Weights of a small transformer language model.
Size: width 160, 2 heads of 64 (1 for keys and values), MLP 512 SwiGLU, 5.39M parameters.
Each number is 500 + 25 x the weight over its row's rms, rounded and kept within 0 to 999. Layers, rows and columns count from 0. Numbers have three digits each. The size before them is the row's rms in percent of the matrix's.

# gate: layer 11 MLP gate, 512x160, rms 0.308, rows 414-460, columns 80-119
# up: layer 11 MLP up, 512x160, rms 0.328, rows 414-460, columns 80-119
# down: layer 11 MLP down (transposed), 512x160, rms 0.098, rows 414-459, columns 80-119
gate414 100:495495519540453451482474480482506526522503481551470459509465500497506530527511464469510487472474516503471499466440471458
up414 094:468542534474463503520499465508519505500552452480438512472489504509525454465534550483525481518508517507482492513494505488
down414 094:517535520514567566463527488528497468470526508500507495499495494489497496517496498472511488487485519487501520481530508493
gate415 103:522503535488515545510467501486472503503474435491507512506530510515501488517469469504467496513485515489501453499475517556
up415 106:496496482525489498497464521502532487503478562483526495528463472516461513526496517512475537497551473532518535503471473517
down415 104:510498493511526576525553453490509537494475522510510522496528547518507510479500501501467502497498509520510478488491511484
gate416 108:501460523517464487473494529458486511494467519546500479469565529522462486482524499524464500474512522477478467504489485517
up416 108:474478510491483586505500514466494536463499496528532491508514445497507522532513502498495486539444481479478480473498551485
down416 109:463487464518478496512503476514541548494493503475507489496537529477476510500503531527499494532539461521502532538492468491
gate417 103:486481444504486516493518499520543494474482487508511511524546504497520479500478469482518474512549466490447486475514577461
up417 095:488520480570489525485518479466483437488505528496527518485476523502480475516455478535490492499465458491471510485491504488
down417 097:490495515487490508492522511490502481476513515485477550476489488481493501483508515512508484553497465462545494451485548500
gate418 106:472525500517473500501442517484475499492534537482459456514510514535535489491520484508513493466468560504509437482460518495
up418 111:498516495510494544534491483485529491506479491493508562521510464482528520505497516512479465515527501505499481517512481540
down418 114:487507507533477526524482491489535507521491466527446478533456485486480514474458558484522491480479477462528482525547479520
gate419 091:493466534500502528463499531515471479505523532511512517488517519445494490524456501447513532488498483576504520532476494484
up419 085:543496511500500511481484474521520512475542483484492527479511521495522444502475551487543510501478455499534507567504496525
down419 089:478509488528493478498489527517487501466494514457545536463511483557458510469512479499449497474492493481487493552485504501
gate420 091:496490526511554502476498495494518497490483501561473521483503522506505509489486442519502478553484517534473561523451498445
up420 095:513461507493533512522494471463433478512525478530499478526503502528503480483524490486493517464571483507500498521484471527
down420 092:501498536502514469515476476521468478499499540498500500507541513518527476531540476470509513523520504459509512464513529491
gate421 097:514507493498508444519540496519502519513504507506490492501535502521540546492514498472436550509493481469496519504450503546
up421 089:526508508499483519492519508486463516454532521476490491511548546526465492526452485510515532490488504542487471468517509539
down421 092:515489540492569505527486507533495500496501527466493521526444508529511519492527515543482492546523506492455493545495520456
gate422 093:481516487503504490492561475462446496498547476527517507490511490473532509504552508543476523504502521481515533518457524508
up422 087:552501520500479510481456473495517463474467534489463523510469515543500500511456447500484495524499518527477482454491440472
down422 089:476480495511525496494523521474478489538533502533490493531457474500527517495538541500525515542491491475435501495465543485
gate423 100:474477514559491501485500526507536521498496491561500476485489516516556473488507472530484459509501478477526509476497533486
up423 108:519527526494512476501497498486466464490480487494499466505475484486534530547461455504526508508477475482520513489533498496
down423 106:516543479519504507516480514480532491490517514489481479490510512488485525517486511481492532498510463474491507520483490456
gate424 099:482502506519486523502483509483477490481464505492479503535434485491540526506517505495508523511514485505493501493492509482
up424 104:502477492498469473500528508457513497538485507454487483521476507474450530504462499564497491514533530505500489493526478498
down424 097:475483496493492482520486528485503480501494509510535505466515494499544460524483523506523475487504519481504476520520501522
gate425 099:491508474505496508501517489548470516492483460515524474505521466546519473510520467517514506529559479526523480485505517531
up425 100:499513489540495495492468506439500508462503510483507524500505496500457488517512499515525495481490506514524519511502544508
down425 099:510482462508553494477483508457482514497498515514485479478524542429496467499513500493543504534505489529473528447490494458
gate426 103:442465518499497483492451532432539495481485503529510485507471513487505521477527523548482489491487526496508479501482458514
up426 101:492585512509513497492503511519525500513494476495484472513469522541478505512540504493495497499567486479535505451476516468
down426 100:492443489509528478513492470496520504475490475496517466470526514533504509491475526487499513535534459498516470541510506485
gate427 090:472509489543500505509517463547492505468484442499488542522484535512492510511480478482532519489447486523475485458495544513
up427 090:539480485514480533529481500491453501506520481474457478486508482504510484463565506479519508501532499447519512476487499515
down427 090:480532508514540472461455527494517537498506529466470538472505482471496545512487489471448468482490537470483530494521488490
gate428 100:473450502493524489452485513508497507529466470467494536537507474513528478501472513488522499509514471464519487440531478487
up428 094:542500487486527466489499508542516463498444501495500487518539456493465522510528504471500490515514470509481489464464502527
down428 096:477491482521482530466512469467503531508502507509489505516527479549522497467507492492447510506498537498515511490501474429
gate429 097:496512472510522508506533499477499514481467478477466480475480522551512520508452526488515452513459451486501462498507509509
up429 096:519540548497482516519466519514493499522516500518557528529524509470462503464494479512497510442540497483536521489514512526
down429 098:522502545464488505527508504474540517500497496512499463510491478510515471460507543542503490525493482505492498519482551485
gate430 109:488488461460493513527485486498465498519469519412494473516472501493526493514533500479471488444504491508461462494540537501
up430 110:505449509492495464523498517521448552503471518513534510487492522494538528563513521517553489506496481520548518507512558522
down430 115:509468463496468531510504478453483500492489508457480495502498451472527483509539520493482489537493545447518500501471524523
gate431 085:460566503485468516472544489518495467504489501529472498510532505500523512513520471508536504449495474517512533540488531533
up431 092:529490503490530526512502524487509491494512496524501425505485474476495490507503518503532499474519508520518497535488521469
down431 085:452493507510505477476494528493525482526490545530475517480482472485506560510469510503513509516542480496466467455530505499
gate432 104:495518483533483479491504501490519502467519545490486501456528494507553539508492479511509485522493491511499475523530501558
up432 101:533561494491522467463520471486511475483505511506537527481502482494519509521495511482496494492502486438498517456507501504
down432 102:496504519538477517498500512519498540520493479500487534498522501480494477506520508508487480494489519481496512483504502457
gate433 102:504490473526502478453490506477466434500501469487492518516492468504481494462498546475492504467494488516471533506486502510
up433 099:500503550530484498479508471528509515515485474515500511509484465537491545475465437502500505466503524490500512518503493481
down433 098:497510475501502488501519510513507464559478519503508500481495549491475433452488531505513521517490462553480497493480465479
gate434 097:536500456486512516516520503492491489525536531481470475477466515453526451488545513545480502522511472508515502528459479516
up434 082:478542514509426536483459509500487514456488509509528502513500508587498497471465510483533500471501497501527504509524541491
down434 088:519490482465502510509523453505455483535516500513515499440474527463528459493499474495468511498517490493483552498466484482
gate435 103:516480524515525505482515512543516514551468525498513513533526532514511522497484473507512516491513524504506520477477496472
up435 099:509513491509465544516479509468501479461511497505507494499500501515475516483499506462522492494541463481526554531553469533
down435 098:506485483446410548480517497480501503499481523498464522524484526410506462488508474471507498464483498543471479500503480507
gate436 098:494511519498490534461490456501484500474501463525472490486467466493479477481543510539497487463510516519513508512524499512
up436 106:544506482525528521487483523550500495516506475504506512487492469519522527504492516471454527517494502433529521508500513507
down436 103:458471503504496512519525533477478528506503541504505548526525459544541495473468515500485543511460504499539494471463507497
gate437 100:488468486456495537455488492462538514465484544481455513520488480476506476545455452457514502499512508535534482533549512509
up437 095:507472496465507505501497519481506479509513510486484521504487458504498479538426507465533478476511516553535469490514476550
down437 095:461489517492538542478467519479438537508502523483535487449477518478460497490483503482492484479520488472496484486504479532
gate438 101:474494538491492523530516527501436466507458526502482513516477469525506524510490513490520465489496527499529486506505511522
up438 097:501468522481511474508513480502486558499479533482515502511513509537523497488481465539525534540541495485510523456542495484
down438 096:468505473508457512467503475480538463582500509491440491499499499481538513512466484484454517507474497503475501512502547504
gate439 095:469527488497499495486477521447493490483508510535511532506481482532515492489550486508509547497450501495515487491487490508
up439 094:485475510477497522454512502448513491504520481534504516452497507481531490468505502500508481481454473494497499503514492504
down439 094:512463454484509497553455479523463443511509502465505484526511524515484489557484513496514470479495522535476486498494505485
gate440 100:510498492516484489471497478458496477440505487508476451523519520448509516532519522516533557469492503450465503522479483497
up440 103:502513557484514463443482525492496492490529476460458499504502494498513468494481485511518500530515478503494525525520473457
down440 102:522532474480505512470529523488552526516479467485503509520502502518523527484506459481481478480487470469502503585518464513
gate441 100:536494494526525509500523508517537517498519429530490502497499537526509459514485494492495485519475484510505492535485509510
up441 101:512482493511551494506502480471529488505523450529535430472496514484536469510474493488485496466515459502492487503491514476
down441 101:476453526454491504494443495542486510505504479507506518470505497507494551443476497518509494492526493502518530504490546483
gate442 101:519537534514509521475472501516483514480569484500479487506526449525490494524498540486524491522509514454485488495490482518
up442 102:520504518471461460470476497529493500485498480504501528479476473536534505521534492494505493539506468542509473540496530513
down442 100:535512531461504497495447499474510499505523487472518519488500496534498529510532487510479457477514501537464518506495484506
gate443 096:520494512503475478497489522522500475526471502496485506551505558542474513496497459514516476490555499511500511509474486500
up443 102:490511551495486504495527510490478510523522536490493499448505473497540494500496521506494496439458533506498481468440512490
down443 101:499514549490496513486525514489488482537509510509512484514510567518499489507496536481538491465494514538520520508456528522
gate444 100:484530498524543481531465490492504497510528519517472500542471470501454549493485529537483563520539486470508473481450512498
up444 114:474493476479514479512503512518499500517482459504498491508537475453525520506504503529469503482486498494517491543506504561
down444 110:496490511508490510508482541528519500486525490505439452544461485500500536470501552480522522491535510508537483464558508508
gate445 097:487472517549537489490517521478540471517496515495450502489498519496465468515507457498505474525469521509503496491457459492
up445 105:535532551535510524526546474508502484513487460489506569512495511498518486520472504498494527485478417506504491488521528518
down445 103:480509474440476520531467499504514484496463523496470487451506477494478462459508513481513488524517505473455516491523490550
gate446 100:510473480486505479508555567453468516515524477496506549542489501540498534502501488486524527540436505484513518526507484501
up446 106:493492494535558471507488520495447504518534480468483483477515496519473485490499535478505519477538504480477507496505463482
down446 103:485506500517490489559494506472459476499547518511530523518523471578522485524488501483524477510508494476505557516482519524
gate447 104:456522472527510515495477448495497496459502489479505496538491511513478525486497477510505499488495498486477494527500489512
up447 104:493532523510482498466486528481492450538451513511521485520518516499498422495481521516519508483506505469518525499525551557
down447 110:475516556502501497473476543518478514500512479525507477519479514486499490473497488477457475492477527496498508475474513483
gate448 096:492502540502530472486515486479547528496550457483480471512516516548497477479462470492459466487525490490492458538509499502
up448 095:554515489524479510488467489541534480493508540482498491484498508527477497539452511477455476508484485489504546493512506521
down448 099:506442481476460472511525473523479481462514490489486478500510473459494483471526528508528510520443488536496527507478535493
gate449 100:508486504491458550491506563446487472528527491478493472529538543507510509483477568453492512525507489479509472556461493452
up449 099:520534511510482583498516502493493480518560519510450477471519501487496544500502531468540510488485457489534503535515515475
down449 098:473536496498508511485471447490547504509491493483512532477477467530466465500457488530533487498467529531503489448490553559
gate450 092:530474538500498538486522489493495496504529486537511514514502462512507473462479531472514481468540493518539517484469500493
up450 089:471519470475507441473490469494513490443485517506513542498508514530442540483501450496503560550539531505505493489507485476
down450 088:526531512521493545479517504490455511534552494521524464503561481509543487480506487487465502467469458493507529514480500493
gate451 102:493541482507482476533516475513502546472470514495501510479527531454495461477501485493502476500482480476496490482502489488
up451 102:513542510481470504530552468512510504475472556491488474496516505523491503481498523450472443504520486489492487547554467495
down451 102:485489505527496526547514540460514456521534506479527512532489539523496498500497531460494470530483497532502458486547489495
gate452 089:512505518491522476486502459484485488524469489510495488489514530498501435485506487537503475480500486493491501465501535508
up452 084:472504525481472501488507485485517478454512484522541472503485498524495502534504487517489515461508489455499500498504491469
down452 087:465463504510471469505454491546502510487500535449506502503499525484524489483501518526502535528493528472506472465508520484
gate453 091:510508532547448511468490509501476465558523496497489490530483471451527528453529477543516515526473450497520497506459532515
up453 098:516502492525472438508534498485482492516514510539463510517478503515516481533497555481512504480489501475526444543485484530
down453 091:436503492523536448518520518491469517512425491508478532496457482504494473506507505477535547506494491470490532508537469473
gate454 098:536515513473505527476500551523474540458529499484433528482481494497470536513538468520509502456505494522498502497510539493
up454 109:531501517511523529530504476501486502463488474527502507451552494504454525536485484482475526495498483467526491492505503491
down454 111:461505494512496470551541467502477485481430470492541479498520489499488476478493500482506491500513462452508486469516458538
gate455 098:497529533486540481451517474538468507471466505488509475495478497494511498451489469481506520498535463530517504535486500495
up455 099:475504458529482510468516520510489484524514498510505482497466476527527531452509490528478442471497512506550525505474505541
down455 102:502515497525524496445495493535499517504489517505571523499553510497501462474502528497523533514509526508525462511522485483
gate456 098:480465498520544481464488487524541508526540513481498497522533482489495473543511460486469540515465441536507466524503489512
up456 095:507495482495530475447527485468508542488480518482513495500486496510461517501482468499512483501520536522514502492478465470
down456 098:507471478493463513445526524548479487535497494499505484472544503468538499504513499525491503495463487486517490479499456508
gate457 098:568483453541501484489515515536506528500498550504496512527563491482520438499486487534508505491488555479471514496511508506
up457 096:500513497515477544504476442486481480539519464467445558441462513469506488489509495485488473505503457482501518497472521505
down457 098:485563542508484534479478493506456492508544509533506473524466505506512488489529501468522517500513523490497459496503500536
gate458 095:538476490497493507504487506449513533466511512538513485506510512489548491492486494491474516523461496533525515465521474469
up458 092:508525522516531545526498518516485475548486553440525542516526503526456499501512501541503488481518500494456459498489549518
down458 092:526510539523545511509494467509495504481485465521475508513474543489511459536501474459476547498520522482560496455493528495
gate459 092:519495496476512460512485439511542462523499519475468470483503492523464480521517494512507528495529522491517463507514489458
up459 092:523519484534533516501484515505516545519493511538462518473528519477487464488494481523493509531499515504493475497522480536
down459 091:456452505513472462483506525519502473518472476485509503460503476506469505501524483459515500544521479496511493477499513470
gate460 100:502472498537476490494491519536492523465468531478501526473506541524467503494507528504475497549458462488510479497483461509
up460 105:468490503499490501460495458558537497430481483469554476498470489514528491512535534514456535517532490503528492512543506523